{"num_key_value_heads": 1, "head_dim": 64, "intermediate_size": 448, "norm_place": "pre", "rope_fraction": 1.0, "parallel_block": false, "init": "trunc"}
Each number is 128 + 32 x the weight over its row's rms, rounded and kept within 0 to 255. Layers, rows and columns count from 0. Numbers have three digits each. The size before them is the row's rms in percent of the matrix's.

# v: layer 5 attention value, 64x128, rms 0.0627, rows 34-63, columns 0-127
# o: layer 5 attention output (transposed), 128x128, rms 0.0645, rows 34-63,98-127, columns 0-127
# gate: layer 5 MLP gate, 448x128, rms 0.0845, rows 0-4, columns 0-127
# up: layer 5 MLP up, 448x128, rms 0.0821, rows 0-4, columns 0-127
# down: layer 5 MLP down (transposed), 448x128, rms 0.0778, rows 0-4, columns 0-127
v34 101:104137100147180103138144093089095175118087163095103106128084116152127112135111186086091138163160166167092139135117136167099150134185091102152129136095130139111127134104119183144090146100157146070176158155171128082145116089182074153116107100112112154133171176085112119145158159107133099093110130160136093115063092116141137162215134068191070171151133065122108086138122140166126215128132
o34 104:131181080169118141152142153120169187107087155157094089177073146144154116114117114130143140125126083123186153220113102097125114153121147115118096127139147198088098138154116146157129135149131145080085179190129101111106117132127032160117104117122111151189102145081115109094164112097157119149103116156098080213128150162180107178120146107157110186109126162087159134099081161081156139110100
o98 096:091122041114113154081129126093175068154119131104127160124087072074086177117148159087117114105146181171098097127095083184126119118141116174204115145114149112153143119158172136071135166153183124147107107187101050135145159132120148176156144101132145152117158124166093155113135121184111151146109141129179135031094124090151097140068140138123155121127120100146124130129097112204101120131148
v35 097:092131159178153181087095114148121141143132102087131095133120098114152153125152144118138188124145155141107108079143151102093139108172153134157098084066122107129086095162153064093158079138171128116158083128161108141077120141138030136181055100093123140140117119113117064172138161099144142106150113097144099121151237171144135114121133155146093100142128136135161163147132025147101172143115
o35 112:102163137176137175106100129167179111143126107148152104074142155175168146061141113150088185104116160088171184108134112120161201094118143161126119175042124123173160130154177115117140163131120165117095128153140136146059127087128117155132070115141099148102091154142116020126175096132076115146200131158084142139135115127087134150116117134153132085094054117159113153150127098149107107105102
o99 088:123114146136156179142119124156104137072115111100096056085109113144167173165142162108144135148126144108122157139122068153144154064095184106142145112142255142135106126115112104074112163115158146165092109131113090122064085135131134183075153055137083134161137141110116128123104077145157160028152112127167143120160142147137161125128091110091119159176127113106113182091147142100103092086128
v36 095:168095106112076149118154109118102157117183115061082152145108142175146135139134123188179079101148090084130115150130210126113108177113112116170160132105123094112133169069115128130116119085150062088173085165148168109111112106155114175098205119175179118113109133166173152134065123156115153078140140149171123103106157132121104173113158201102104092165095129136118179127141140147099060156141
o36 102:157137138113104094145173078156136121150143046090071149173075154115112113102097110165144080138145156099175092102161125135107094152127099142108174181096147077138197143070147154121140072137128058145141115114146133120150170094144166131135134122154136094044118063181128195091113112128107138147154122132170135122166110152118142193094166168062116088122136069109143159077142126137131107100163
o100 101:164115116124164080190167128166159173103064177151134114122157138141131135147161102101150138161090117152152156088127071186114105137143124139130155132185206113145102087127067175115162122181115171134093143120166207126092077092130127138146104135112086138159106155065099137151149149083136114110062111208208134154100171144143080150165118110140137134117119119085146100121193121106146124132162
v37 116:120078051106078102149164073083113105117197107143132121192129136120117181161152174135146097141117064151143138130143143092109132164170118148131116158136123081137157144065107183188122128136081133081113176146137100077142152125161139127100149076090146095153170109060117090163191216068128124127144149164102073151111120136110109140143150133123090146145118101173095140136153146150186138159168
o37 105:190112174078096117155147069070119096123093121144080133231141147124143151144111155131119109090170167099208113157124120142100111193157156124133140170147122100103091168046107147201110170135114163129069164140156094110173134119114102135128140126147112100142137134118100135123169150120146126121139102111071119137116200146102071151140194159195128169150160106149102155132135124158177139119168
o101 095:111115140149088126156124076105105110156075141121130154166104173063100156136133159118106098112154153105140049091168113179121111109135138150133128156123099106112131124077118167142120113103139124087033078135117157088196183097133076128130172181172101131108092139216146070132125156137126134162120106112080150093058196114086109125178129143111159067149094076114119142108141147157153161104143
v38 110:137137092104111115135100133081089159105157142132121100075168146144165133153082148167174173164127119065202143149146084016173114111121087103112164128123145119188124086126137159135135122116089136131165212112081108120113137157123145096120116141099117195091082154141160164187130077127115112119079068091094133114110087141124104117151077140136194124176137154150147124123130166156169128065115
o38 113:096140178105153131109148122065056115143073121108105110142162147147171151155143128117169131172159176087108143217141091125040116142152093116182103107136184101082098106143118099134163133173098161171147174092122077171135156189125138172129097100138153151140129095078125154125138122177157097092062129094082103140162124155113140095106093171163144163178141158134181169114090123154114116140150
o102 092:076117085115123094095149148158144149136140099175170141062119136191072100078141135091066090103159099152077130126109137128134142139129106093094115084172169126139168119151086157093182167108100198125132080116144127125127123165205144085094141197094142149113128101135132091093119101099162101116124146193150191130145134111157075140105112120158122083086150155144146113176068082128133151169194
v39 104:124161117135131148171098167184163101170128115140154149114085098129088121114179122125115080058144113173152133153108136130168073106139141138114132140157146202109152132109119128170141161116120169126096060114096107054118070127073125129143128185128098093075176109127133086162126138146088116095075166132162143118074178167123162095216152064116114164184095087124127111101108128161105139087079
o39 109:137110072153116157170123157119169157134154164141149145095150127084065089161154147114115099061131080184118126107144138157196089098141136158109134129179096193142141146157107159102120112096138135116119083140114085068154057165122065108116153181129114155097108184110154092129139167131102112141117162120183114118065154101127190085149139090138114132139068146150121050106091155170175176121160
o103 088:139141091136093102114148083092139153150068106092137121146130181120106134142079106105122102073087135137152162202103151122120074129135088170126135128136082096091143117137214139170194149123120166115140162143177163184129083134198139146163073100107162131141140133148140169139140146128119109080051156124181089114115091118151177161108124154190079164080159146163157135121100152151174195125114
v40 103:101074154127115112126140157100136120168077113167108177148048155150120066148137152171144103138174171128125196073105119108134206115063137139093105089182120133121090098105079176155163116163133118104116104103112088102169087097149161110106190175087123144174159155122086132117086093139152136106102158112161144135141182107085178162162150068172132132135142069073106139124136111136139154090109
o40 109:140138112134125102138145106141137100151131165113094153076109104121076128082096087132145165141120071147090078044064098127185118167089127123089064071211139169130108119165083178130129126092182109088146137149127159123146101132115091091118186164131098083147146182114166135101137130173184100092154154119136107128058154108160177190118139146155121121110165122109140120142156148169189142083135
o104 102:165131198144100184157100090083132162099140145122113121122132115103149096149059138148143150152105134105118159144099097120080126105196112101142110203146181150148160202134123131120096177182095122144125195119132040131187094190102135194075110155152076171164125097152163109150159176132100116097118114121137157133145159178055094133114101164149130094117177138121135138116135145133098147102106
v41 099:156155131105142152145090126135105116202075173084129173097122139114112096131162123118110095116110145157093125173110093140190093135148069141096114165182128079118188179108121107172098157110076122166125105093111185166163082100074194094155183152139160132090128114118136143131096090200127134154111111134128188110165094177084101111140135063113094115157114154084138137142082174093099100164167
o41 107:156136106142105084126125152093117129159192115147141172135118117086057084168113114134120104106141077133093123124158161129140068130123097117103171127161055097104137135159126180150180063128139092132124150064114134134179136151053141075121179140085171104085103139106176205128112141099144110147106098084200080125144102080138088094107129110089133097175161172115103098104091126109130154141186
o105 089:143130159109128083128126103108149116126149123180138210125149113158110118148111083117127161118096116142154147182107199147116124174121131143130119122160014139142145090180188160151185067128141112107159175113137165194129072123093113103139123107080129112151077191062186139123181114100088103143094114146111109161163106072137148142136130175125125144104172142187148109147104114126196126163124
v42 098:140108078114061118078194128113116127101186145140114148144078148115119100100090081195044125117109119138118117167118149148140074093112145118094076159108131185120125120167140040087109115103137152162149106142130133123139173107104097157164080179158129213086121137148090135081136158073098109111159129148150169166170110111144119087160197143121102102106144158144162142120088095165147112182128
o42 096:123120125134108150117136141135106154068115165200140107093135137117132091102128102166098080093145194154144199125168122168134141117217120156137106185080102165135185136154165089095065129137120094149157111178124138098095139096122084172132151168169064147127093121170119118155119118042098149145140103130107150153149099105187096118148198116137127132130187053154105087124156129119121124130069
o106 095:137125199114122090148107149154071117110138129143071120166132148183085148142127111135188134134121094116116141136131173113081094173100097082155150095137212088106108101123121145106130140109126163133121157092129142124173107143143137050169116180153129084107137127032131173141076129112133122161120146132141091148172117141072159176166101142121075152168153092144178150138215081129120104174062
v43 098:162154142137105111119183104101155119098124134129107090147103136164128156103098145206103147056152159195180128121154155125101146093162169097151085122080134107115119207180112111175092103138150114149134081171069149067102114082135139114154160173080194154119122157105123145112148162114135131125144156064119131204176167117141161150106188116141151119081142103083158160105150113142126131073072
o43 099:137131105117103121143164104151138087141121206155126163119083115174123127071133110162108149114163091156152119138093106167199129118095146131107138129120107167112162121187086159119067114065138153135137120139149189104122100083156067117054130153116085069084060165138082125118150138130159080166133107157091164137167160113136202170147149131158118113118186043090116130122154119163100119095084
o107 104:144137157161156158136122155141146181131130099109085134103144201062037113206121125104157107152143078094143107140102166079061133158125139090141114181112108106187133101118128107123104073174104154145146128048107162129105140144172115081137159130181082133158160105187148148168126101117118138096107131133225149148165141101132063117154114120132136139163081140146196139112113149102117157110125
v44 098:123110130131096132123167175158193089125150120112133131119129099175129122124081072151074089114154175127124120109128148137181085126155157164150130147069137205102177168136132136091137113133157176163145064112153190120102125144127115175095124143175098157122137113150108133187096120110096151055051163151169174155137072121118144082120143109098093082152137105172143137117105158130149081096027
o44 106:169057052146120113140201156165151186102154146132141139087119148084130101176082112115098100086091119141153128083139158185188105101181109191180150157132118181117150112098180119074103049105133093152168054124112152138114138125128118160141122174119065135135085129122162117117078108109106117127106144140127202085138114111166160100146140110084132108104144116093114091090104170114127141117101
o108 095:135144103103144105135130120143118098129105086079152153125140166159135154141130123128143112156092112128130155134115147081131103165117103105135118094225164088109104120121163103170180078128132173128130167109154168118097188131173155097139109105149150081147153126063117150100124122121163157145092159170144133111118109164152149223083072154166037171136121187131181197109169063162125176097086
v45 104:113076076091108141107153135122120177149158124118111133172109108054088146129062162140126102162141078095118153109109166134081133173127122143175186120084135096130119153086088090134140110131081169115167122136154095135136109118107124130134082082134072158171156176133123084188082159054182087148184056133090108120129145166163131101171124152181125120158134093120109153037107132115152165142119
o45 099:167126113126137131151119132141137197117101123150075121172124178156108158137156067115128106062107127112172174142092076131097117174143133164125140166054136116091146142085093103134158144143082160168128154177161132103121135032131107153091054144122094150172118124099090087162117123142161087134187135144074115152161175160102101136135164135209176172146138106142067150136083129157179144125115
o109 099:093171109159170175159113139123110107057132151100089067113110108116157147115129188164173124152155115185117145152151093157113143106131119097112126126116187138093164182182081197058135167154127126150151132095115062137136104099099126161083148138200090159131107136085155159083148156175153157114162119147122152145124124185088149150123112158093150078087148069058113130167112182145092106123142
v46 090:191139134128150097084120127087156111141140142136178148164108145087094163094164091113080140085114143130136122106114194129154141112118161147181097143117152163148155092171128181153158152168147093135140115165104129043118100081179089080093113136082061140106124147116157133123161097194140072161104136124149139197080181187122150151202132133135109102131164092156129102146173128183123105135193
o46 092:125101140148095146169127114103148114113134205158104146114125128166114188098180186096135135123128106136130081112055104143123159150127160127131092160123214187099157128127035128119118094095162164069104145186125188074065103119137041140135148140123096102182164163121137081151126110148151166133158150141112142189094143100129169124127071127162109154119088160093101131153121144116164127088130
o110 094:126151094106113099124125080128102097181143124109155143163114220137082129157085106136093124102093145188155099182150118141105090107146118165103164162065119144114135121106167099171149155158138126096163159077151135116151081146166189131158145093093158149084160134137107156133112152095085141123108128112208133097116030095140135130120105118159118178113131148196136125167149121138220172184153
v47 095:084090124172118117125145113101131089117162181157216155198167149082207167050177120116145143081161133139128087114173125091089120136118145137145132144175133148162173097105086176147104127109134153083133187172126148145110128084162157172130156134110091116145092106143098079114145150087077176089135122149106151116153135114129138122127078127076159134140071123120134146155188105182112134131205
o47 093:126117132104119129169178073116096023158070164118140124176169129100154201177151119135126170107159105075171118126193135149131110081114180122145130106148122131158074104116116153137139107104173122131081126127134111141131195145128129136149158162116135115123119150178109072095125169085095177117115184118107157114036137093096124158156160136133169162091124088116156153180190114080108143169143
o111 083:235133155114119125167143065116118112096108133137144154189117161121148077159118089171117104116165180102137107110146132149098097147109191164102158153193063085102118131153104142117157136121149099141061118125101118102202171138109123144099168150168138136078111158119112087134135154119080126141136141140100126207043135055124095144159202093091148092123123103131155113152142162153139142138158
v48 104:078108126118088150161108146145183146131162187160172118159134075155107096111154140177158111130108112089135126141121118101089148097099150126073155103133122079106044115140127124158152122084131110153140122126116070180169136100153098143133139129062135116149120078149114111114181209138135149052173113200139010184057170101131145119154125125123146156090097148146118119113134154119160142146114
o48 104:130153131096133152149042145143145078132133158152170112183109131112139109104167156120130140112161117133182112188093150094147171107147161157106134109134113124167067129127184141152094112094100179139160102129131104107168075107133126109109210123142121138110117148121078140125186173157117114165170168156088070181109128162169183121079131147178146183063063114199148092135104123178141105156094
o112 099:147097167120091082132130124049089125105107158147083080149139131093195149120142169156157114112077123144082120123166099113093146124104149135168132120148197095138143147080109168078104215132090153153119141128155116108135134149096139150158136124142111155139114046107132124143119099151107125145115142097090169096122192150053159095128086148124151067151155094073129085118176146087049149075171
v49 097:112171123130113138155075142137192131147092136142128151153138095150109090109074151087100071155175117166141097161154139103134097159113180123113150115143118070145083163176139173171163164105144165135148121141132127155121139081198082144125135088148154117102182132188108119115114155166165096187160147152129083101075184114174097220130131092149074136099058154142089135151152138164126095071120
o49 104:136132131191168150133067121147174133110136141099115133167096144102077147088159132085125132116139089142141126140102141092152192133100154154082127088155077074142048135138159126193153129120125138088119154168133151192172116098140145098070145068111138099112141152147057172119171155142163118137158156164105053112113122190186167202101102107134125169090064151132109104125117140152142140175110
o113 095:163070106118134075167130176149127222124111152087090127125143131108120133153137140123090088113118119128109155208161097182124104096165123123159123114134167100146089124078133109163097131153147096101102082156141224101152172105108163178114113119100144127089147100095115188118119158076101131143110155192124159060084112117170142100170141107145189114132095103109073052116123125111103183108133
v50 106:125081170141091113150151166175140127174126106132134103114143115161150096143071176171137122156135148022118100096103148127138100143138098144165135121062129101109108149092098124132157133188075104124106104128131130177154130077149137133174111152109132084187127108165136119125179169122165119160160116190070185094143101106176117159158167171100212075113179087164171125099129088153117104125087
o50 115:121121116076108077141145153135083154104117143146126152162144134168122081171171136176152164103076107125149095081101136161161129148102101193123125112075116126141120159045110138121153142127113055106130107147149197134108133056171118136122085121140096109154117063157154082150095132161114083096148167192049188102139105112147130114162150204123149121092176093131081129121092112072100127140096
o114 091:116149098144103150132125150134139144064149074099077124132146102130115098030130121096139110166138104145094158164095141091082147108099123116099107131111104073164115148131084163091107141126124144156098132128100089083121093148091116136063152149139165149029131153137198155109172127181151092157131159112118082103152220142142093140077074132152160101184098148110057080136143106107092135148128
v51 100:111080186180135128176107132164166110097117088153134130214179147109107180120089130150130122133114136092063166179119212185109101229089100149097165127125119086214162178125130103139105130151080116086113164092145153139128105154136123122099097110090096119132183128139089114113142102104124137120099151106125126111154134090140135125119084120121141079159186103116113172129131133149093102061082
o51 103:166073089118127099139136085195078087151127087111114160182169173124130108171119096143115077056033163160106116148110143160109090107105168141177132208112146111134160085104141114131127128089092138115156144122129116192112163135138182115127033154099139158153150147144138138127141096171152093074150127106108184063125104076118128138134104155125118085110187149111149151109122141156085126132098
o115 101:163119146130094140130120142100162104128163113091143141118129105077159101102130103162117104113158023123169139195133116128150157060135137162108079127046137084107140157137151152121114141177169087114124143177125200101158147099090147243050096092149158133112137109113140130125137122142160143098148118082159121109070118150118154107149122086141127105122159133123100041109167147107119190107115
v52 093:150113112123125179160116109118160187140139142080073146133103086113130104222083122126077105156081090126164112143131183079092086157146138133122142134146127197131168110095123166118077122182128111139113137105151094128160174183111133137108136157142160148153165074067208131098162150100088154171139106075105096111190109165131133144107141161132122157188136116178114089167122181082108141169153
o52 105:165127143135092170123128140090133205095124148120061121137115126110148129127092114137093117148126152127128135198128117134063136156154115155122194195111119136072172164090096110102107123200160104160131101101097093133163118166078159138062158087191139117080117068075105160135106134100082088173082095117136137091131144187066119083073185124162100111169116140141122104106119162154103127115157
o116 085:140145149164111150153165135117109068136115150152168127170066128132103111078150116119119175122118153126141094048116089119181102117123168119092072141105118123124072143161125113134096121068096092134133181094125128171088118097155123082147103166109133122131141190203121110134147146194205123146167130109041091093079130105120116204101135178175093113148166138100093171150178121129163117140101
v53 100:123141176158097070121116128086080142173108103116086086122102144086100121078134112147085129126129086115157173196169110129095132155114137109094179118155132110167112124086158151152119179047069167123104184136109157177110170096202119163159110122129156150092083174144103178147219116085119094151104103141095102104184109108173096167124096143168130150141153125165152161102132151158105110142090
o53 106:149146158117138149115105119135060163128091094131137112206129159130098161151111148110164136109114146144153165201123094045066110129108138111109078118141146094162065115134144087174132141126090088099103237155151105190145141132171139114139051126107167141132165142128096161145152144121096121150142134146106068147156117132141096194118147162162114155125190144159182184094127114118102120185103
o117 091:163139080117133084093128177142149209124139127142180178129183127099058101141112151143157081085101049168061132158148177111156080142091113123105129112108117117124135077163175152110123126114152137112158142161148175164131113159176159084179094158113160074109140136148115157167076080090117126127082128106161166112143122075200115112113122077153124129105141135107140045098109149121108086158133
v54 100:089105156088136068155104108089103166117117119102162092177148117174094105124169177088137123113078096121071175117142088091114158125093156155106106135160137117205070098129134131178109144141144166113171146129092108146126139135131157175103116133167101087092147151094097196124211088115126094128119107097137140111158109110136056112068074079117097132099089161132208140136098091092137118089077
o54 101:157115149111154086129115128163057081162083103108139099202160109174136144144165176136143117169154144125103142161142108097139156121131156106132117113160108056166061139159154112188155241148131180116123208129161104194114135165141184127128106126106166139164173088110087161122143167127139130118140108112101120136130099107122054128158071151171107191135171122119166142092136123146118124131096
o118 098:131146099156112095126116159180172138136158157171153084113136091126124134146047141150068099225168129125132130090153111123166168091149136042130113122175068116120136145132152177153126100161141107048201085147116135131111158125106089152142165157127156141097143137173146074122097152084145149122156098164077122153113118125154175128078106124139140073077078140103117096085092180115122149083112
v55 112:142122113130191121107097148121168101141149112124151125090129140120153150124091158085152099079147096135142077142146080081094076106129173105122143146139140144155157133181128130141101119153119168188078128120067141157124101159164162136104082133093165126024103105113162148177073113078166152206098180097115131080087076117179129103122062064112112191120095184125129107144127114131139137090107
o55 114:165113109107140162161096161078134122140165164072126132091160137059137153177110141111105085104144092119123180157180136146128100106135156106171178122156101124126100124151132136106101166150163148177164095121107114144157118188131149114096142086148115138110141162129125103144100159116135152061053165074198137042111111182141091113132062080107163148206079154104143092079137091089110159127146
o119 098:134188096183111133193148143199112137114122088144148130165144165148082123144093122126082087102163147090132119131111172092127117128134133111096124135171049099148150099157130118158080091055139108080152115090104160111160139108183089118108092151167104090125150136215109097132105105110106122132154148150065111136110139125196137134126164102164175129124075135179179152131088139147157168174043
v56 100:146143134134102107115021088117101155153087157127175136090116091150095128077185164169162102147191094152106085084061156097123076134121143085132127115068127129146139141090140127144116126143162169116153122131134165095125163084161134095144146118157141102143138111138212110060074137094093108133116161146128059113124137149178123174073129128089130120088087134110081066122148133157174079098108
o56 105:129145136195159094157063229112173079153139102141123096139131112185112137099130162134164115125136105138136070091087118090126121129147142110118148050124161047104104157098191194156149098101126114131146121141142133112133140043153125130098177078160107027099120155160097125079136123162129104078135159140105093115104098162164142138127141133106167135121080094123139122136095137150141119147074
o120 098:103078134088095158105173135180124150141096163149119186101087117161141169152127058130116057125158100136193133099193116144154098158157113172063113137129133101144113148144171126135160103108122098109108088129081214116188156150126131122124094149129163171097148130078141146114100117062092098136152102152183134162095144122183112165101177095171130103108112137144129150139083078057155090086144
v57 099:164066159127081125088154119122104141091136136110148130196192110180130091093151080168099142141089159079130074105142112147119176173179166128144119125084129110118120115093146159100103153127167195126159095164149187156133143126150160098157058086109119104155106171156085132170163147122100093159092129137067145151222108168131097133134055175126118142159132170146122114140170091168146107146126
o57 108:169107153126151093095150150130124122180089123168159115173155153172132143160124097145106144115089136040166132134098109160107114184160130155118113174031143092167102090071156077138128093115127094128108151189160186116101182106141144144178040144119101125186158143154102089158119132125091134155133160130056148138124129136134082141142128179148137145092170123148122165135136085060102140121075
o121 095:129176115116163075105129095117144157172144145098161136080113135114097101127056132155080150132118120134101123060165137147152159125080153159105177134151055142147117099092139082134137123130167118145150124083107147113179131176131151026121213153174152118088100143071169168143089092096115149187122108166158109150090087124171165139097118082085111127147088156173188124143117100095125089133113
v58 107:132135186127122177122147153125126069163119149153155185105128131172111101093104152136171168185190176151155140101081118147123147128078159151101113155200126110120067132139142135165135154100141141131131138118103116180141126108094162061160141129157176113124072154147121201091120130118105157114130170102143169100120146098130130191090085146103150114106132146047139137194134166109071037183133
o58 122:098161154146146107117148132116117045146134121093157106094109125150073114089144159135153142152125086123084065119111153077129146111088118130092052039156109118166078114149132159113138121092161081163166159106120171161100160124128203099121156107111177107112117175173166215119147132138202129132158151117169123120101102090146183191122088116079121100143101135090161112140187116120126120149106
o122 092:193147105141110134102120115100090212098163145192146143138166071141125096173116064134153128067105132109103136142144144146115076167124137158117174170126079174136138154088147148130089154170106113142148151096177229168148125146089139093128123155109131121150078122081162134115121093117147094150136129161090088125201127131168114113150213168144100119078131132134103115152108113082075083181120
v59 093:116142192132114076125107120154135093120129114131133126171154177188115093116101148130072101086180098145088141155072103186135153074147132119140140138125124071121081124094117121132116113170184155108181194153113131108152163155168228098034160167154110115147117145154147125102153161178107141145167072108102140109107125161154130161154065180098218142113118111144130115142156140131139150126149
o59 100:125116163122113098183144110125085097105108145083164132206168144092096162146175132151136100141123086097096123147109170125122107145096162143103137089127125119183060112102130121144118137149092105110102161112138126087162150212158171123070123130094128092226115092135053122142133158140185164121130169131074168102095099119175129081139086164131096184162166149072182173123138114097137126099098
o123 096:111100112128112172076129144147132118130114145081102146056060126158162086074143107098107195146106125129170064049125085108100150145152089175163130148099143110106087132178062131107103088134096109107125071092112117121122128094121108120159140098133131218084156106182128148146127132166119081121112104098160132187113130066116092130065188104129164091119091098142112101154128149166126140081092
v60 093:110103186107198147112126056140140128109113145131169161155099101146134140102149124106141156177107154134102105129171150183082114100104092102067162098201119047110097121167137152101122088174108141060098150132103113162140135157099202156105083091113076094082157099141137119126149173103048188135141141156125134098131098173102186133085149095086107097131108143114145116158154102096116145135083
o60 083:112140131135117107128106145120091053153133100118180075091188153069139133104110107145126124140113090135107138109182168152150086114159142104165116110095102146185082123141143118139118113127133079131143079127128143186128173168128161174150100100154150111075118170188146114120133128072118173115118113097200142089085101126133083151133128103069090084113059144103139110153218110091035090123097
o124 111:095098168171091152132046144105134048115177081097109101168104129119196137104106123109116151112105156141187064138081084123123150127167113194147121146117118106126144160146129131143097140108115122125136155106121077139173111105124087145077159105197129160132126117116109086107121113184070129080148104099072112131109161143062135175067164119138139104121132098112135111122085153184073123041104
v61 104:139128107143218123099217124152145168084114181130166081094139111121168127122138151143113176173141139116112149129128135112126178091155171119178162107105147118142106080101078141060095118147120118125081094155115133123118106194069125130144064172119081099150109104113160149100159159068073156144101171145124145171103104161170137109100128061053134094120105142167183120134118123145079138151086
o61 108:102104064086117145151168126136123155113107164155164087110135146160180143213123145127119133154107136113143134106154138185171139054132144121167122119119161164124126119178096131061082130107170133133143052130082219146122162103160098139176090089161091166102099096104149094138108139098084122144097148166134179120110118107143127082199107112086143134104051141146129121125172121072067111114095
o125 100:146129123133119177141072124172189097123182092147147078157093125139148118102078123111093130141146151143172095081055098113096126126136150162066112129115056096126117161161131151101157153112134102115210172102139036165140157101157089112115148114178146149148139120200137098140121092173132138087184113093130101109137143130145147179079144210165153114099112089122168119168066132145146135126122
v62 084:100158130122106120127090164159118194181129148125112104188120138157132144097087134153076126150138112084157139111034125183120180115134111124133134163114114141118162091134135101101125107087139109149080155170167144082148078116130100137183169098172164115121149123126086177190164108078142127132114129086159161125151131155157148138037122178122095166130077181181075138103133064130180088094164
o62 086:132142118103143121136083152141118187137131125108070133067072079173121133160099091103138104132102169102084186060143124110129094182116154153137167103144090061124126099076136066079159125143086137122103114153178163132160122142175147113159105083129139136151161128100112118135163124132159086145205099158097069159113124186147139145107212202187116139133118133169112137111128078151151171158121
o126 091:139080157128141116112192151170137061114141091198116112133108101144115130201188129126111150128119163048138075102116114105168073142117135126093141155179124151130123129100147123091126044133097151145162104090137153108085156155149149143147184146144125069143127164156107122147069069065140171105113128091138133194108111129112107085184127084093108134144062108103180137140152175119092144175116
v63 099:134103114166092160061135138164191142139112069174150112099151126164084129143117146137063113123100101139135083087095155147203130136127203162166134070102119140119149087122117110169099094149156081156138062084132083094167107211115084163107137126172163120166169065112108109088153154089085139120121139134106134123097149116177151132179144159118133155078115107161110131091188087135158107103133
o63 090:132083128167094148188112144133129159106173161140118137088118133124071146130130119137117116085119173158116081067101121196181141088140156184118128096133137136112161108085132135067051119146118117097118039164116173091156089134110100149089162144145075129146148164135122087182107107147100127092147170137091182079076149136121162085142161110092107098147120086149110050127097109171170166080118
o127 098:094117184155105175163120110159066124132150132106076050149113192160139138133133136099074113161122150122118114102174068080104165081099143119110136117083180126096057125087079109117065151122077124128077124125129133096126104115142080131105120122111123073097155110163114142203108134161156158177167098115104129144102181171060159082151079101109119125201109114089124147094148108100139135127094
gate0 102:125138122179176144149092125141156117220160146157154167135135163106118138151161069173168105151144090128102090116115191158148121117078120158132109070140109136126183087155129107094183170166155157100075138156164104135163145107129124122103116088143111106095088119132164164212135126165102129156047143158148146111235164163106184140116145097121096115154148138123171152112161148086163088141122
up0 100:069074057148133145151088134133127131183098193111113089101165136088133138131078112113132161185105077128097093170133155097110073169113113103117125128104110099148118083105133111182125117108142110080114104122132159127117133181143105106132201120121069125063093134150161098126146111129126147092230095136106159149112157120068157159171092111168128151155100145107117157171159057092062093115126
down0 101:154154130158110090094136107098164123093134142142183163135125087136089150135166111105101124097120157139164131156100104149100116113167134184185160090158164122127171167133143135148060010154154124162172141148082106141140136081128156161121109130131093136216192138073102129130106071145134116186125161088098106108190083143103087154103159113120160091119085116091122132114161162115200143093141
gate1 092:098133114159123087193111071158128094107093089061128177115102141100090176152146147133107138083179169096149185119126124162108115132177118089127127109125104097138164128172124136114104191195144152112152194161123136129076086144147154063131093136168109158137127091149128071082166091121128180180122136117097152143074107126115065084134169073136125169141131105101111111153193132091119179089090
up1 090:085144118159138061087130089091144116140143102112082126126088149107152132152139112131157181146104162096131143098209124091143112137134124111071161098117135195101109138128140102103094119048073110125152134056125119079139107087055115150143138111081136184184159138129165156084152123147111116159069163139156129102180125120144141091145138107039079145175111105092136132183072103131153141174157
down1 091:143089144140089120175114128129116195106095092180146095136170133172136122098089106057100125170134113092139123148077093117101123088147103117140085108153129084104149150133140146131160175152146129106156148079138138153141148150185129126102123142211123064117101144110103068136129163206120195143189116111130101146093176185117140117157106157105163129117093147097162172055192138142180150118064
gate2 090:135187123075104135164081138154127104205175125076147075113132089096175117092167167120114149126183141134118151132128113119168159138145144115119116141144110101127159132144163096139110128200208136099117148107132212081180114131178188104120157072126113102101150153102132156157085150168126135101138127167182115145143116201140168121183102135136119125094178063102191138143124078150148178123140
up2 096:152122145138116141164129126116105134106148103109147136108192131162171089208110149150169069144112088091121096169107117126140130149199116156126058137087078183091099102102111116111096131121125091130117169074087169138126182181153118139134076129123058141132135142108138150126141177126162189142177090125148168062141129097151147149138171155144191097109131121125206065085074140091137150086119
down2 098:169112102107166118173119125136143157142141103113094130116144133146092126103110125107094176111135102089087135029084173102100125084106167057114137131136083109136081101100153132129141062136154146142187142147140148122083107100072069118173121145110160124103079115157103146095155114182104103131110099119130131105116137080137129148093103091126129142141000164125091177117176175151126059174145
gate3 110:087112118138184096137153073081129141124122118123185110110075059073166077111122093144152094108086074102129174154133074090139059118120097187146101109153132112128082135137106145110118065122162121150112122085140148150138134091161124074078077185185111110115134129106152082124090126117106151090086099130168086105123088146095155115134160143177048134132176132138109187140089174136078105115105
up3 104:125117115137122173154171140159131040093090148164157136095094111148141090150138092247128127107157114129098144158109100112051112101125170142109165135180137093142107163086076192137165141174134147184156158110158103122131085137130120152076072120078154100150079168169119161213092134133129132114116161082152147118152075143109167168101123112159156092122123136133120127094151128142177167149139
down3 108:161145125133109047140152087124114085136175123173143125119141103091121133097147095144110158090065143158126146088098109124110099165098125078079141100125174133123103080141197111137144191097114136194170117173182160091125123160151141153139126122147105120120097093166121141113073156127071160124141109176218064097139116072106100149158143097058091179098116177074071120112131110126146109109132
gate4 094:105127066123189070134097118133128089123128089075107118115159142140112149105149107117099170117115161137178160091157114107107154083089185093091149099054103186110133102163164105129140128148164116114167173082130089092150120126098172143103125132151125084150102114024153080146170115069111108144109175158098125117163067156127114130081072092129118162099145105132152132122126117147185119057068
up4 096:103148154142164164159100112128082157160129137121156100107099097118126092105088120181120134127123153129130118124182135047125137174089142155097100164085130121131120153157155166081178133128136107086171092167144140104096134169187125119098103149143162141182063116104216119130092058155093136120180074162137110186146138110107167177085086155124118115178163166154117166089130082103123088165201
down4 098:131095103140149139169136091177119090143120118146083145062213111171179146146099066118143117090106143101164097135142149175137146110088077124160169093108059148096147119104158151111099112168106099192120166089140068079158130110127138127106154122158142178115150152151130196157152141115151150100092153092167164092141106173222174136173120143136173143157131088154124140129150096072174151114129